config.toml
extras = ["shifted keys", "capped logits"]
init_std_down = 0.0
lr_mult_qkv = 0.7
Each number is 128 + 24 x the weight over its row's rms, rounded and kept within 0 to 255. Layers, rows and columns count from 0. Numbers have three digits each. The size before them is the row's rms in percent of the matrix's.

# down: layer 3 MLP down (transposed), 512x128, rms 0.178, rows 102-154, columns 0-127
# up: layer 3 MLP up, 512x128, rms 0.286, rows 103-154, columns 0-127
down102 091:126115113142144123152140103154134143153159131094136105111119137086126117111220116173121161141118134151162145148113106104101142131118085131136134131137105077122135109103164112122136143105119112143149132153127122098163129154098180095157110098086137119151145108115112117128106097105112173160120093101123157137145112097097160151141102116172138161174127151114106123145148106177135136152115
up103 119:107116167127178138150141138097151107120139095120105144097140166076131123138084158134114140125178185154132108148128104118101145111116102122162120119112130131144157169114112132163168117092137177162148149130092121146135133128124131151130145100113107086119156173088108127160170157125127131151170157131149139139113174148119108149101118109092116179101095139136150161132153142130110141136134
down103 110:130127109108132120150131137193079095102107123123137174114112136132093083135152116115124124136092133104149122148152114137108117144137132157100132166148160140139136135147157143134128138122078144091131109120145139098154126052109142107135120118131105151129107111151162182095120127121099136133106175138084077132139168142120146114191121142178115132161113147139107124149120102080134100134124
up104 093:123144147143109115140125161108111123112136083170098130137146128094137139118147136161135121125164120163186167100144110103098145153157125130100127124172129120129124159104121132154144143144074153093115124124113131137128144118143124080130132112108106123144115153066163126140167160158093073123121101114149159131128148126125110124110177109153134119141095109149108084176144102188163116154142
down104 105:127127146122120120147108130177137101148136118163108155121139170103144182133158106121127115183141162117150115104120117180151141114111099134105114088108109094115113147123169122070125168113128115173131138165123125092136163136134087128122120144099112117159098122143140128111141102139096154144144107098134143105130118094083159150149079146181154110127126156131113148143170142105174118153144
up105 097:098098118133163165127126114093120112121103151153122144150155089144118153105127086155108145126156142169115153144098097132133157127127092146146155123165157117139127109140089132103134162170087131146103119103121099122163070149127148133081104128102095117123164134097135122149117135105116134133149145179105073130128096145070146166073104110144155121152154152132128136133114143140154137158139
down105 087:132132141135088142150135127170126089152137133094124099145112144046142128149123110096128138079168129092116119122129142113090088120170157131128125114101096130144119133157162133151144151107143089088164118111126160112139157109160141166147152113133133083125096105130109131073122127139126138151083122094148146161151121113195113096141126136166100133147117133128137128100146109139113092145143
up106 110:084103130115121142162185139150178131122127103101087118123103142156131132091126141124181132113095163114167110160123139158130108124160136141111131154149119120158168112117130168140147109119131131154126170132120092145180139112136170108150148120117164158092138132143108150110120152074081111106143132148092132142109127120128073098122129133100145160156153148140128084132153080120113124137159
down106 121:143153082121121148141125119159147143089081090129094160032151124135115159127086166137128107147131146158156126123116096149126094161092152114138153114104158161105144131136129152139098125169123133130143125152098113134115125167125145121147095145126098107117160152144183130110150071103148121117069105167143141157114131146138137142116142147115135110096131119132102125112126160114141153135134
up107 099:116132184118111109137100115126108129146180155148114129153084133147138166118057168110153113140129112151118118113126108128126098137121157106143136156136120161148091130131164104143119142150102139138097141120146126163125155095086137143133103146142117122101146149111132135127099131102166135120154164134139109121131101085124128088123125130135092151086120133156113132153111180225161099134127
down107 098:123127148094094078156153142117100135130177132152157073159139161111162091143080141155118085146142118103103118113129118139099156127129135119122157157128152131111123058135115128125096166129155134104134159122148128158136163138137123120127099143119120145117123135110143179104108117128128115151160163094143169147154108134116153134136146103079108107147105080172066108109134140144141135124109
up108 101:161089160077160131112114110143125159148156127147104115082147163117102127125093161135127126132176167157103100126116141138121132078096115132146118079155143172142144140138137112123091135132111138136133141101094098104162129095142094119148116106134116104144110153093142154122123111164102132157171154149149130135148168141102093145096135119141134137088172096164109103135115123174133112102092
down108 091:146130117137126127107174134118130158109075112131148133185121140126113113117132154125118157146097144109144164103134121131114121139139121115153112148099146117107149081141157147119161134137137130109146116146143177115093099124149162147169155112151149111135141122180105086136082106117164153108100164108121083140103087132115152127155101134092121109140058123114125129085164138073129145144169
up109 111:167134157091125128125136100177134160114138147122137151081135132160128100129100137100165108155128086130141125125161095157113119112174136111132124099085117081122122138149116132115087145097156050137120142118094114124131126123178101063101112140115127136106132158154159110097149107131078142096124103118120159128100140185140122123118131123117155098145136131149119119105124111103084126115137
down109 106:115119165118121102156092136119138132141123144116114131153108135162113147136167158125115156140118140141112140138101152083146078136128128147141113149142153134128118132101103149171173073135121154112140095095131114097099163151079159174167124120128111092179129100106132158148120140106144123174171138135129094103145126146175139103141122130118112118083118091061111157144164116129136105110146
up110 089:133110123105100099108129129145135163120166101106146132092099112144109147126141089152143119171112108089161151151129154128098149148099120143103130140161155119139146098132140125162119083099142118119138136125137116166142136096146094118154140136128097145124106146105139135142096154132168126132151179100080143193150121075131169068123136153124125152181146125139155094133182113135136104145140
down110 088:113144124092119102150173148110166093117119117095112143104127116170111115170161169160126100126121143115096084105118108146112157151144111122169139089135115136116119149127094132146137146088152157148111138126151157152134151128168070116130121119125108107133106168114111108113166141125155136144107151112124126110094155168118130103139090104141154145122201141121111079109110109090104087149126
up111 101:135119149099148117116133149155154153117144133084155125097153140115167162106093163147144158124115162114142092170157071142161176178109123138114073146161160155135121088096115166142155115174101144104109114152126146109156127113117143093138125128142123122141100128112132144104162145134134142178114117111136146171132098152145128096138116138127089131148124127144184133128146157154094130160126
down111 099:091139104131110141091133147110098110148083109159111175137134134152127100127122124134097149099114102160131148087136159126100078070113152124169159131096144124141154135155141125113136114156148132120160158090115108148127081140186077143128137117107118170141135160089127145165125114108167141138157113151177110148112178134144103130090126129127160121126143151137103117125118109102135171120117
up112 082:159147104091148166149127113120152138123099133152130089116151081108144080112148102121150111117134119143107142116142152165142196122139154146116130161130128112169125120142125113107156120135135118108103072147120124152100092098126111157135118128163100132143128170128157093138132164116141137093175160115102082137149124075123128128123109142125117109150108128104174114114144087104166153099184
down112 080:142109162125125134100132136140156082127137136124136122117124125142116143122126150140101181155112148099137099143119135121091076098102073127131120134137147138102130151127111131142131141098110132136166157102145128126187148114141156081141094137105138108112102099156118148104105151149110156167091100137163173110129120191169095112116122136149140131147103139141111147113118181194104131152082
up113 105:145133130137124135167169120115105145126151142116158098144130108142147135135096156121133122110150125145153088109131123174107084133160135109148085079091106092103101141097128132137110095086143104125110119120147158132120117093141109153187121115140174125096137108111186123147130116151120126109120122126133123093086095103081121135158092101086104102075104109129113133106122109152089105101156
down113 112:146147098138096129124108118138122150144141142090146136137102113112161119096151122163118168146110164102175140168147120076165116166100113130126127146118108134130119127127182133097150112168173158100147141140113103165155113107091108109138089171096118129080123148072156136136104163095106133135140133153119115173158079142122136109133158108134151155130128148109099141114128145125175111119121
up114 114:152175167111105140126123136143123127136159118123123135142107124147152094083121171160128153131110102167101169128144137100130098181148116125107100147092096105161119133160130126166109096127087152116132120160087163104118093131135120167144118128154085171121140116133129086144135149125120176123162137139152070149156137148137119120141134106093137145151154134112146126100126151083088155089150
down114 115:100079098139157151153094089100137154125122131121123089180132092098120130163147094087130109134133134114097121134130143125152154099065138126135116129138137146097100132132122104088160158130181119149112113101146175147094121124105130131087145134101162105140119049136150155136161147139132110134122117115157168083124146118146159101127134140128150081143111114130123107142102150108153109143128
up115 097:113155125147114136123111126112121099147119148134140163090122082090117116163087148135141114150078102090126118117137135140104107112101123129130139161095166132125137168184139128136098135153153138145150141140128152130145064103165108165115147115127145060130163109122132113158072138102125122149161067137133099099145124145156140125102149127141128079156128095119135139161116173120123149132155
down115 096:130145150117115134127166139123115165168118131130128142130143148131093108104187111154158146145118095106124134114138111130139143171163133157095108111151158154136148114081126115137134106138108151098101185097153124080117105116105119141171139114139151139079146132151133147098147137108098128096168187119119100113152119120156117120150108101154165139105138093158164093089100127137088107097100
up116 113:113098134126102118107123122097111141130123102166124135126154101117122153138116128176102112099115145110125148123117100099101177163145123132124153151142108149169147128109156109197116104081175114124120140090119113111098137157144154109099130122119135130137097142188112094181153147116121111127096142149097157133140086094116103152179182120168147140097118107137119132127171146141153124136104
down116 107:156139161125137084119157103117138125119130140157111132135148120130110128120124144134156118132151140142065139163148126157143130119116102125093117109115171067118161082142098133096146162126100131130111111120140126114122196136154140190142157146137129071121159119100151120094200087133138056119130138111147141093120130144140100117106139160134138118128125130131096107121143089153136110121136
up117 105:105115117134137148162150121100139129121168115163091122099173039123072093100139100152119133090130136115110127122105108113112153173123148114108139153123140115178169140124108151108166109140138117091117126148142090117123146116127177141144118131154094138129131162128108122157098130092145143088120129121074107165133084112118135109121143129120150109108115116109135115151167110123123161173153
down117 100:158130145128121089101134132105190082136112138087141116135146125178155135152139105104160111128141159172137116116108137142158130108122100151149112125096073105126117107181096127141132129099114114149181139137139160140139099137137143142135097101132145110151160161146139178161144125160097144151112109137159133098143116131080116159120095120121127147089105164146120137144109134118076168134092
up118 120:135121129126137144132140150123109168122120161151115104158135139090140120133131102123162095115147137166114102093114094087157125136147089139144085112158137116128080091099133123079117112142094127154137189112140086157122133183107140124125121171110162151128091160111132138098113141108095113144146163118123122119099171158138119133086161129120169090129161151152119129139107177113100142096129
down118 114:139131120094125132118110092106137158137098106139106122136121116154125135068154122113109100126093166103135164110101172133126156104132148154125132129139126104129156134153148103124093154135103129149094165129147126148159173113098154162103124124161138121120148104140145124086177184149151118171081140137110081099116108119137138138101100112166114126153115120141191161134111117142136076124165
up119 112:150152121142134160166130136129163108078153147147155120113137095117103102131093117098115084107133120115157146100110155111124091163145115141146156154122122113120130126150144082114150117093122127172160143125104173123140165097145136127124111144135138154140119146128126103109070073155131148168143125117076114149123154098157096153147147143120143133102155125105110158138117072137108129198150
down119 097:141143133171111093123117156175131130176160085132123187137131136150101122131077114174137146098151139107104092162135090114130137101071140136137119116125111093083099144128127148100149142102107167142118137161112077139145118136096146155096141141118173127142105138159135154142142155061101135086134161130128161103116119157144133120140143124129133149141122130167131146107137134135123125113173
up120 091:119172160132141159148147110135153128167139178108141133166126177160139170163150164078125092104158098128132112154115155094110152124134110162147123107118127129100125108121138096153146077156147157095163159141109131136137121123128118152096178136156140128111158121107147152117205102148109124141133136077131171153142122114110091130126114162104117122170124111134126120152128122127122102120108
down120 092:134110109119148139128133119138098122173126147166132093122193162154108131167138148134131133166149163147148112088120132100141140159116127152164161113113126113100105158108144128146154147120130119155131141153086103137160121126103124107119084119109135115101163178172134128095162101069151127110102132113102132146103100119150096098139092160121162112160108138122088130152134102081132110172143
up121 091:106135138160116159135111094083136122142129104152159152145156115080120107130094140098169112130162121167131169162120117159145153154132100092138116156123169162140102154110114139119125155151153176116129118093176151162122105115117106176135084083138091115154173125114122148097141141091139124096134128100119150120140143114126132082164121107131098136109095158108135125144074152122111128132132
down121 090:136111113147123132116086173158089135091113145103155145122125114056134114136151118150104125097098149100151083112161097161099137136117128094069137097144139110156114133122148112154156115131154124128136128135125124145162134126144116101095137198142112138128071184091152139103119139141128142145141100109123169126156168127156096133155153138127130111151131143169107143116101157140150161133123
up122 094:144130123134105159108131159140140132165126130149091161128155114104109103071100140149121116096104107110117165142142113157128127100132155126124118104164075105154143150132137118085065119143154173132129102134141136158097149132175171089109098140116123166094145130089103094128114109116116097125111105176149153120098176119097109109144126150110105102138132143148111147103151089125097121121158
down122 093:126138130134165107166122092140124142122130113105175129102096110118113131153143114141133135165134112136147146126110142119091129144137097114146174132103178136108136091155108104118139138165138102157146142115124124110149146105069103151161193136162116125126170113152136166179140153170116151128121146136124135122180116122129125142097123151144107122126140064153151138144157174142182150112087
up123 093:130129131134153144147173115096075113113163162141146100169128108129121147149099152124193135145163162121122100135114151157106119138115156127113087138174113144178122141103129118133117123128121134124154131165099103101152105114092106137156104125107109124113072132105142155144129178126117111144107145122145133158162160138139108099133130118080089127131102209122129140100143145132138115083112
down123 098:132145131100106106096173120133086061133103108131090131128115122140129082127182122133124106188125069089138096138153121131093121134107151161175156147138104122131101149125136124127118159117122122119116155100110114133152191167156121131162146123154128136131118109122091116116129130148109136110156112126135086107178151141110169164100160125132144139117131122155134149071137137124152122148155
up124 104:085138122134142118115151112123112108133136143134107130137116088168147141173126084163101137121136096113124107103071163116125146091148151129098164121124100093147143120120115132150101138151116130102099114081087114105105140186171128155104145125105121105110157157128100088122139166112139130149149158138103136119126162135157145138114151159118087120136103130124080148114149153128168097076079
down124 104:108181149140130106137123092143093128142190095120108116152119102160107139188137120110105140115137136084113139133110141108103101108133103118114146123108140117140172114124103144136098134109130114119089133127110115089091117141142116127103139107133126086138164109150146120106138142165107123107148141112079153146118167156132121153087140198156135116136125126099094108107116078115099089111069
up125 102:107090161132124146110121110123131125094120103171133068125139092106121119118150079147121133120134105118160081103131094095165141110112149103110100122117152158124156119108128151106111099108172099088113092145133141106120140143120116103081140110088127131177091135129101146146123097112141115130146168123108153156126140127128151087137114119133086140142122112113108100169096153081164158073138
down125 093:127136133109097166117124085147107134140143102159146129169114108163120104120104133165119073096161156125113143185130097179148138125099125150141147135179106121159143141158097136105094115098124149114096116147125118112154146102131169120157154108101123100100117161123136162119143125126147100120149129107153163094153146078123136137106096135140080110120134103131110120135158157174084119093138
up126 104:139108141104132068132126152161190173084092131119134117123184115129096128107129141151149148099117103144127119206163131126154129135151124130120099066126093132099138111121168147122097097116110155113160119133117129157156157128161130125112146180121123105162122146147122114116169110094101142104152157125128121150115123153113133126143113107146125157145141127136095178110153147129160149130155
down126 099:113174140133117166119095152100115157133130115120142119089127158110157130119164131071163124134138151139136131097097128136094137127149121138112168158144091097160156112157113112111109108102161115130140124134140164127106112134120136125154140115147141137123126063153149169086080120143138126132121111162109126154185127106107153104113068152083127083091120094147135121157127110144076132111111
up127 097:147162143142118093115123141148116132136086113083136083142123122126146162118140114112134128122098183112088102142136116120115091102093105150102110119148108158115075124135105125081128158099147087107122099090117119121119122156106135086116136177093141130136065134126111141128123152116123081143131187108115153124113120133122178098111170115112113144117162146129151124137164127121120174162155
down127 092:147126131108083118134091151154153188087100096139120184144063112112090173155088153141140155137180119150121107157135134145116133103149139134137116061136128109098140135144155139172135130113141130113090159138128116144118108150156134134139097157117157145152110115123134132116104122153121105132154151160156118082181124124091128144143140119151146151163120129115120135129154126125114107077123
up128 104:140126156151096134109152114152162095110118103125158163132144132133146113106148135140163146111114100130156166143103115142099145135092106126092120104177136134150090136113100151119107147122158165125107156063141151139107095173109136105115119096100145102144138171132148081118153164141155109108146141116103152076127112127172115143122148107147097091135151111168089147163077137108128133131130
down128 114:124142119137163171170092138158072141150128121119126151151166151125165116113114148146146134107129105118120155151126157117112099183151098117113090090141114129144099117156132117128105144095198140163138149092130128124129124170100143125156084130131092098162093107165149092130148128176109134152146120162110129146147145124174108136104143105169144117147119127153125136126097137099117164145148
up129 110:137135115173124112154117123130116134147170160125145137116138118121175110122126119154120075114107142090113119138114143132116130122135159146100119098085103174103119147189142142143161113157102160148149119129141120129151129100127101166150153199129101113128129069105115103129120145079103115114144153072137072140152148180157111107145147134112134110126185130154125133150126128117102114134140
down129 105:146136128145099156119128163175159103130125098169083143151157122082164126138119137086140148135142154095134125103156129122160118156102134116141150137187120145082082133119110132153096150129130145126133167188101130140159143174123176136110123117090125087142187107160138127137115137136138170175116137119169129108106123132133125126125089111165087154129121130132144099151109152122126131128128
up130 103:156174141107132132144129153168147125099112132153178128122130117140165120164075108161116139131107142106107110097103143086095179085135090152118150126138121152127094137144155139104148137150111113140133112122139173126137176123147105132109144114126121136121109060130175135103119089140143132143139140135094141127153159144080103122139137140133101096128113082173172128174116117121089110110111
down130 095:089148117120112116137151126072143162127128141107156152137129112134144147140118156116145087112095113120142124103113115118190128150112114147124133123120110094073122152185139102158129165115169139140153165104150104119125099143092148130180149103139100132089117147144117128167156128125152098149153099104117119143137124152114142134123159066143168153132165117142086104096127166136142147077131
up131 103:134085121110115134151118150141177128074159175129127146120143133093097166116109160135101126079137116133163057136149126093107076112130111135123140114140108131091122148103138137134144131126106161065128130088118152119161116125108140132105112130116131131083111129112133121099098084149118180134108155102131113139112147119111129124118119089153127123150106140152066128114136089143118118184134
down131 097:147121128099185074125125154159095129113137136115147163126132135126124130150107119084172130146111137118118149110126120146119151158135150080135128138139086129176137088131138142088146126137179124147157126161118131120099128130153162090135174140162137117135093133139141160192158145155122123115124101104098143162093119094120063138101122106113102118142100075149143146150127135120123102153105
up132 087:158100119102175136121165139108100116131154082126125144105136141120131134132120146142147068116124149106126121102133105112157111116139103131167165154115114104149111114168126141142155149102137090113134101118117101105177135167072122141107160094114139097161150147152112107157101163090161126137114139096133135194128141131099109162163140112141098126155119124141119116138089136153115068170109
down132 094:163159137095122160092124060120192100133087121139135127124165110114109083106180150124073182162111134158142127168118122135117134096083110129098118149106128143151100124158115116102118112124108121125113157145158101162123124111168156095132135153100126132117139086133146134118113119169116143179131148134147121113114107131103111106111131124112128133095104122139148132065135119148139121148106
up133 091:104143172141133136106142115114136101097117136131161111180104153103119154134115106152086130121149143102116074118132115164104098110141146141127122118160168131143102124181123118072101158127141112114155137105090184114111113114161067132142141121084123123134110146125125120121088124156153101112099121154137141146103106151135143142108134098159130130140108124098132144115107093169127170168066
down133 088:141150121132135191141096137118152151137115128127081162112126128125125122131125119088132109168105119153132138150096152102083141138145178115178093144116131134109143097125132167177147099129119109141096101145139104131092166118081155132156137138087092140152126107108125138120156170086126110133145145159143079159166122102173138127111147142110145102104124144126160092125166129107112108114085
up134 100:147148149130158163129114150126134106150131161122128126116153109135126137121093110138166085125136145122117157151138169098116123145124139116136150124101107151138142107147130074146130167153110116113125148132140139128128102148088143136066111118135163135119143143093132138153098112120121115137101101135139137175100148142124129155113169118181080143141117181057088091159107117100063109172134
down134 099:087119136139050109107110115184142158089131134155118149142135097114145123157196113119106148089137153111118124111116084145119135110139097103109114138121144152136121126084141172097119105155150155140144147145122110152129134104160117112180135138130094143132119106172115107107126122124089127122140145154103097107126120134146136083143118136120128115148104128151159171105165112152186168101142
up135 092:125151127169081150117118169136123071085121136153102109130091147094157110140140136152165089141144148155167112100107091104106115151181096172157129098148095163091086107121163129145135131129127164136137112121088134114101140118130117113151082177108159113111154103110164126092137118130142105107141138126106140107152127128127125131140120116152101121104119133098155116133132149179119160139164
down135 094:112099122140104137111148104116133129158148145147115111106170172180118161146086130123115145117101131150101130119142117177166147129109137160075104152155135159155115099144114149107129107165123125148132170122150141147081114133119136130138089125115093155147100101093154179126147102141130113142116145144130146141086104121061149110093132139137165102135152084128152143150133137127178148161099
up136 083:136139136093146158101140136127142145116153169130149086116091108137154130131145170140144135123126133178094133094127164139105152118132130155089149165114138150136107111129147141129122116144129117126137126135149150126139091137089086137158084119144101110163129168160077140136113156141163122110083143132106135103136152081123127128126134124123105066105119122104198161098113165176113174137150
down136 075:105101117092115131112121146182156165131144131111134162116168124099106113176090151111114145098114109094146124107152119083116153151066103148135145149124155139140126142121130157186144127153197109096148118153126135132120097091121114062152112172101092110152122127141129123146102126100146142153099117119132151121156162128099134144152112127148156151135132176112164132119118132142114118100122
up137 097:107179105169123116151150129116116100135168099105172119097166128121116100136116141127126153103110149120102129150103124093170140141099107147157133091167106093140109128167113110158123148180098119123086097105131077116126152124158092112142157151132099130156144124118141125124129115129143127154129164123150079111130125148147150102139114136155151121122108174096184097190140125118138124098158
down137 096:146133128093076148162067113160164120162118162128099131119146125153052158123133114133094141145177121132149151143190111133098113139129129122123151148137151177114114112050129153142134139120137126117143122099116115131152131109158103133113100138120139150127135053155141101123123132123140120135139130144120123134153122139130095123161151129114106128100123102143060128091142129141104108125105
up138 108:078138164132086107097135138125102142136142131136112104137138088145131097137118130155136157127184134136149119094120102122120122124128137100122124093117140152100178107097114114155101083133088149178100106098117156103116155110109119137174090115100075086186094121128111144136145146107187127131155144097122142100140174147147119148117121123146139118153145111126140072132147139143136150116148
down138 119:175145134114116137105123114157110132130117151133114142134126102121109127146068110132090107137102135150195144135159096158114160142157143091125130140122155104070096120100131152095115138164148150105129135113121117120111166164125142133119110165128107131163124125086121097122112101190140060162086094161159141126146128168142129139127151120130141120114090093159089139144123149109132125109111
up139 112:160147156130143155118139094143130142115131131146101108098184204116130141156082142146101101143144113156117130163144101072124124154167095145153158167141104105149108131135079081166130120128142136138121168105122175125148106129118157123109126109122142123137139082158178117082143116182137154139104121149121121125129133133178112110120100136131130160093123132146129141091138100129111128145125
down139 107:121091116153106082152119163148105148131091111122130118149104107131158126089147133121131171111133152116136151100154130160114116121080102109169134095079080161145178145109164136119129140128102116115112136097159121095125120139157150084155116130135087125176157177131115098148142102106129094123171133141150125127142107146145141132160127145116126108177104104113123077146114166129163127104131
up140 115:124137179121084131155098127110096178144121141133135111140163126103138138100111099117136107102158142167125132132167143115091142169093130165108132137149136138157078151131117084157102112102125111136172114123128122150127142151128119122125135086156147113166129151079130110162099136177164160118112106138132128139158133154171153126100136164079153130127151125152097165104093148129075134132121
down140 146:134124116090159074137122125095085133127115130137127172089126081113088147166158103147151127211125118162120176133128096141145138157104139129140116125103132135170095113141078117126119116123142080132109088145111084127077138118114104130095155140159171117127123151166151121142130158092151125139141124097134124128130134123137127129133150160131143096144126160168157141139122112137091124121089
up141 100:153156151126070137156108107141141118154110145111093096098142172127122106126107154140106147142143145155112139151173128114082152127133126090138152150141105140119133120083108132126148127157114149126147080104094117128119099055154120107144127154126143149134126123114132092093142096184061096090130142136119091110093138127104104145151127111144123123103133143158123075114141080149125130125132
down141 096:103087108105195113137137122111165125129108108152136155149109095141118112116185103128118160141119130087113096129115126154152099152150109149122123142105138128092139129144150091105107118106128140150131210127125143105133080194119142133151144073112130143088144129141108169138124145094123164146109122100133183117157112136151129104107149161118156126135135134114132146105145163127161158145133
up142 121:131185132146109151164137165157121150118155115108156096118111169145166100130158095077124173109091100132126157116169134155139166177147102111106093161112117127138121103140160145106094102121140100096113140129126112111156147105141119134080155145137120144154119116135148115121156128122134122150117134131136124105132161092154139149166174180137083112156114106137180129135133108140109096125094
down142 097:145113194078127126101104140155152131130136121138132150115156082090106134125110169147144125139128132134118116115131093091118135114092140117140113118147143135118110151124125162179149141164154133104157103160121099134144101105132125089125122113099145090144181163130082158120107120116171119145110132148135136132126136169110148151135086091168142168179107182149100134105115104130087114128155
up143 128:141140172095124147104144117145163127151174128184149147103142158153168121106127133131113123099093098113106126169157128135148157124117133124092091140149101160142120080118155169124144129176108114080135114145131119117150149151180174136113132161121147099125112068140123106107128100137131143145113158141132125093150117097139110143199126117140152099170114138170121148109112137123124123152124
down143 115:154118157129123098149086167179123146113080118123119144124124136081102086149132148129155102147139126116170163118167087086143140125128106153155133152121173095131120149130147116110116138112143126113170133134121129106136116099091130142118146131167131146170148188143117155125134106120155142145118090146136140127126162189127155126146108148183099139136066156114108139123109147138081121112124
up144 114:137137120138095170079143121132137130096131157123148086119136125138095136135123145119117142123113189148105133147139097123133107104123055160186094183120191123109111116130145141133142156146111123121167097121092150117127094128143135093121055123100123102127090161126102118128116102173135130130132122148080139133159144132135132115128132144157141112122126102131131157129099110123151129149188
down144 102:139167127123119118132131121161106162163089088120174144122093153158115130104172119164141164105093138111154128119157104123157144122106119139124105105161082183154128137156131137113135125112157101120147163090125093146092070130120126174100150151111118143115116106111156156131111107103109103124133161122125150139143158133147187107143125152120097107128126107164126175142129159120169158137103
up145 094:127161149165117099112104147091153140122132143135171128154137147102116104109087114108138131175128144143111141093080183172100116076137152114129125109102152119140122175149118113127110121131134126161127118079102133120127166077132105159142159104133169100080134116086132138142107146151134104118133147145133101106102098137123150117113091165141152062129114132116125144142102134106106168120151
down145 092:111156092122109134069089119120146100136109122101093167072151116101151144139118151156105122151130162094135152151155128136142144188141149134092154154114138155102106110119161125153133095147124139113155170161136125158118094155139118133134137090133111111157143116139138152090093132091134110171114142135125110120129132169155124124092181149112144103103121083153157103095164137158139148144118
up146 042:060147079131169135174142133140155110137111097127124123107132126161110117123164073116132126138155110104149104134122077143180109158125124113118128110157119116152156142141141166122113104136158073088134144131130101111145119138106153119166129143123117119113108162090115101151162175125121113116152180116137109112137144109079130121087113171134134093133148140124119130122130195133115141120159
down146 041:125110132152138154124143104133157119135151129151078097134120089118143133132152186116126091147162139177127143153086125131101129120156128117162149111097067155124153123141121124136108125095145118142116103170124138112070121164113139196152093118131114129110122124146123103111141155140152114122134110139151142192076122143120142120142104129132124102128153156141114134110103167088057136133120
up147 094:134164104142130110137119160149125143126160150119154154130136145155120128123127124112122155095131085123096135132184151097104145156132102148120138143122099167120139125108122116156171107148107123135173159132133137118103150129125185104162138176126121114117092101168148124138135132162124119165098108136121174169135122157161139069153173115103102168166161124136134133125083100107092079126130
down147 089:131153130125118158122109150122114150109138092157096137159119160115139065140099120135150146136120135126153129119153132163163103129059123147186137150108171096135136137105124160121144162096108158170124137125129132146150131108112124132133105144093141121126087180163139135142146131059157126127115133182149115113128080097111097108120111108140147174127118103137132115125155118086098111155155
up148 098:104101143150122129177113156136092119118125135140122134142127175147112119124138102145156122139169120156145146119135065116116131139104129083117112141115138140156138126162126149157130177124119118083132152115126177082126118139130139154139116116051151080168122169143092103109118123153107095107156148120151108159160136158141101134167106094106139164102123117122137139117125179129114117106177
down148 099:128129117115127134143150137157103095134143106114119147151129094168140084149156119151127105128119121164153124150169142135138132081071143155066144130142163116095122152124155092097109115156099118095148124091122150157123148157099118121119145148144112133145151156140155123154147151138100149123201156132187066135141090119086133117100154136152127159085150124142115134136114130138132148147141
up149 095:110090106142097121136171126083149141138185114119132054115107152135146136110161100124140120133160133155105119123150142167105131136144118116129148127111130134135115138140154167090112135128165111116172132147110144111109088119134152155135188100098148144127117095175134109134135148111072133113120162134139117109136149171132119123172105094113116122073157151130114081153121141114144081135106
down149 104:114071112130127091113153054111157143142147137136131115101127098153142122158153088141120187158118109138108093109149086118161108159138139128133114182142156130106087147089148147127176139133171150135152147133117136087104111132106145100125150082105119128119122169151174089108086109110135124135151114133086140131133118139131147134149114112125150128153095153125105147146139124106171149141121
up150 127:131140134142114122143130112129119117125136118134123095138129110136129162110104176111162123132131125140127107120116082180132125147140135134167132115105137128164128128124157115071154153146112091116107147119123166147181086103136069187152134121135170124150115164139089126138164194165186158146110121140143155118109143112149136085120134108119099094120147129121111089106116145103143144153082
down150 113:127130129121138108178079138135107158126141106140131102124135098131104107124124162140161173159148121167123115132141108146130113154143130085148088093115082118130119166116117146105160135127114115143081144126149128135173138124102101115158132120119122120138138167125140156079169149150122106146108155142134104138146172160170131068084110153109118088116071130153138134109169076099116122129122
up151 105:095148112148117100090112126125083097159146127118142146136126113109153109132114162168120143123139117101145146115111171078134124168156127175101143100129145126123094132152099129143132104133117160142148111120082117121146136112122121129153074111091152130121136121127095076124122147109171095172125116173119112111110164130104129098137118094138120163134142077084124148110106158073160081127141
down151 105:153119118150125095095132097110159136141092147108153130128142135114144145094067151121113118124159120162086131118140122126145139120133109150138100170095149101169127126145078148086077130131115159116116107118098115118094140159126156147141146147164110110115112117132078111162154086128111081117109165109119135134102104125126141142043106128147142142141141120102114158184096141145117131140111
up152 104:114112130144136143155150124109094132130092130137129134113126119111142109063114105142169108101142143126158133145116120148125108138152119132111131122081143099124125119175131154124159135134058159085154122135079129136163148112122129131098136138130118172107134099098103146156114129132134056169102170127123109119130106112104126109153153068111139091103180143149143094150160163100109130143152
down152 099:142121148138104125097090129136168116126143136093108101172123145105131173143110136139130151140128174114138071142158169139146130092143128142173122098125150110142119117102099097127134162148141114127095132112125145175133121129156162128098140117094138123142151135185162160142158119158141176108157053133117104115127135117076153162102142111137159130150091142125136123082126119118109114099145
up153 097:107124149076140131131128097149111152118095091080130126121140148117168161107120138176139143106135106149138152160103096094145138138093141103134167092133110097126138129150115108138166113133128128129110096131124128087160146138123189104174140171127145120093095169095147122087123105119092095135087150106145122128164097130124133124160136102130105168136151118138088126157130072109148132143111
down153 089:137085144130136142138063124080135100148186151146108101105124126108115108163126119086088110145146138128129133081098160135097138114180135116100086161094158130085125159144152128078129166124132133164118165149105132141093088125103102169122093116149112123146130114168118130134117142142136140121131129099121116088161141132117131154119133141126132141092131180108145155132104157111122136145164
up154 092:119122157095140144137145166152127084095141085130150131116153158139145096150128137090099105121113119107092166089122096123115168100135127169146154158112135076141103146099196134165122167094136076128142116121154150141133143141105103158164138139155101110151097117139115090181137117147118135100150114123122166098120137129093088140141130134116112103147126135131156137153167138173127124130121
down154 102:117135158125139139154139100142107107090106141121158071147146169160108110105154086150085100139148122143121126128153122168143111114112131117143120139116135110146055148138170126116146143112133151136122161133140134142132076091092124108112085113116175156121146114105138125110119083137161115131123110144166132131142110121116057158088157160104150123119124073113136096126121145124138167102130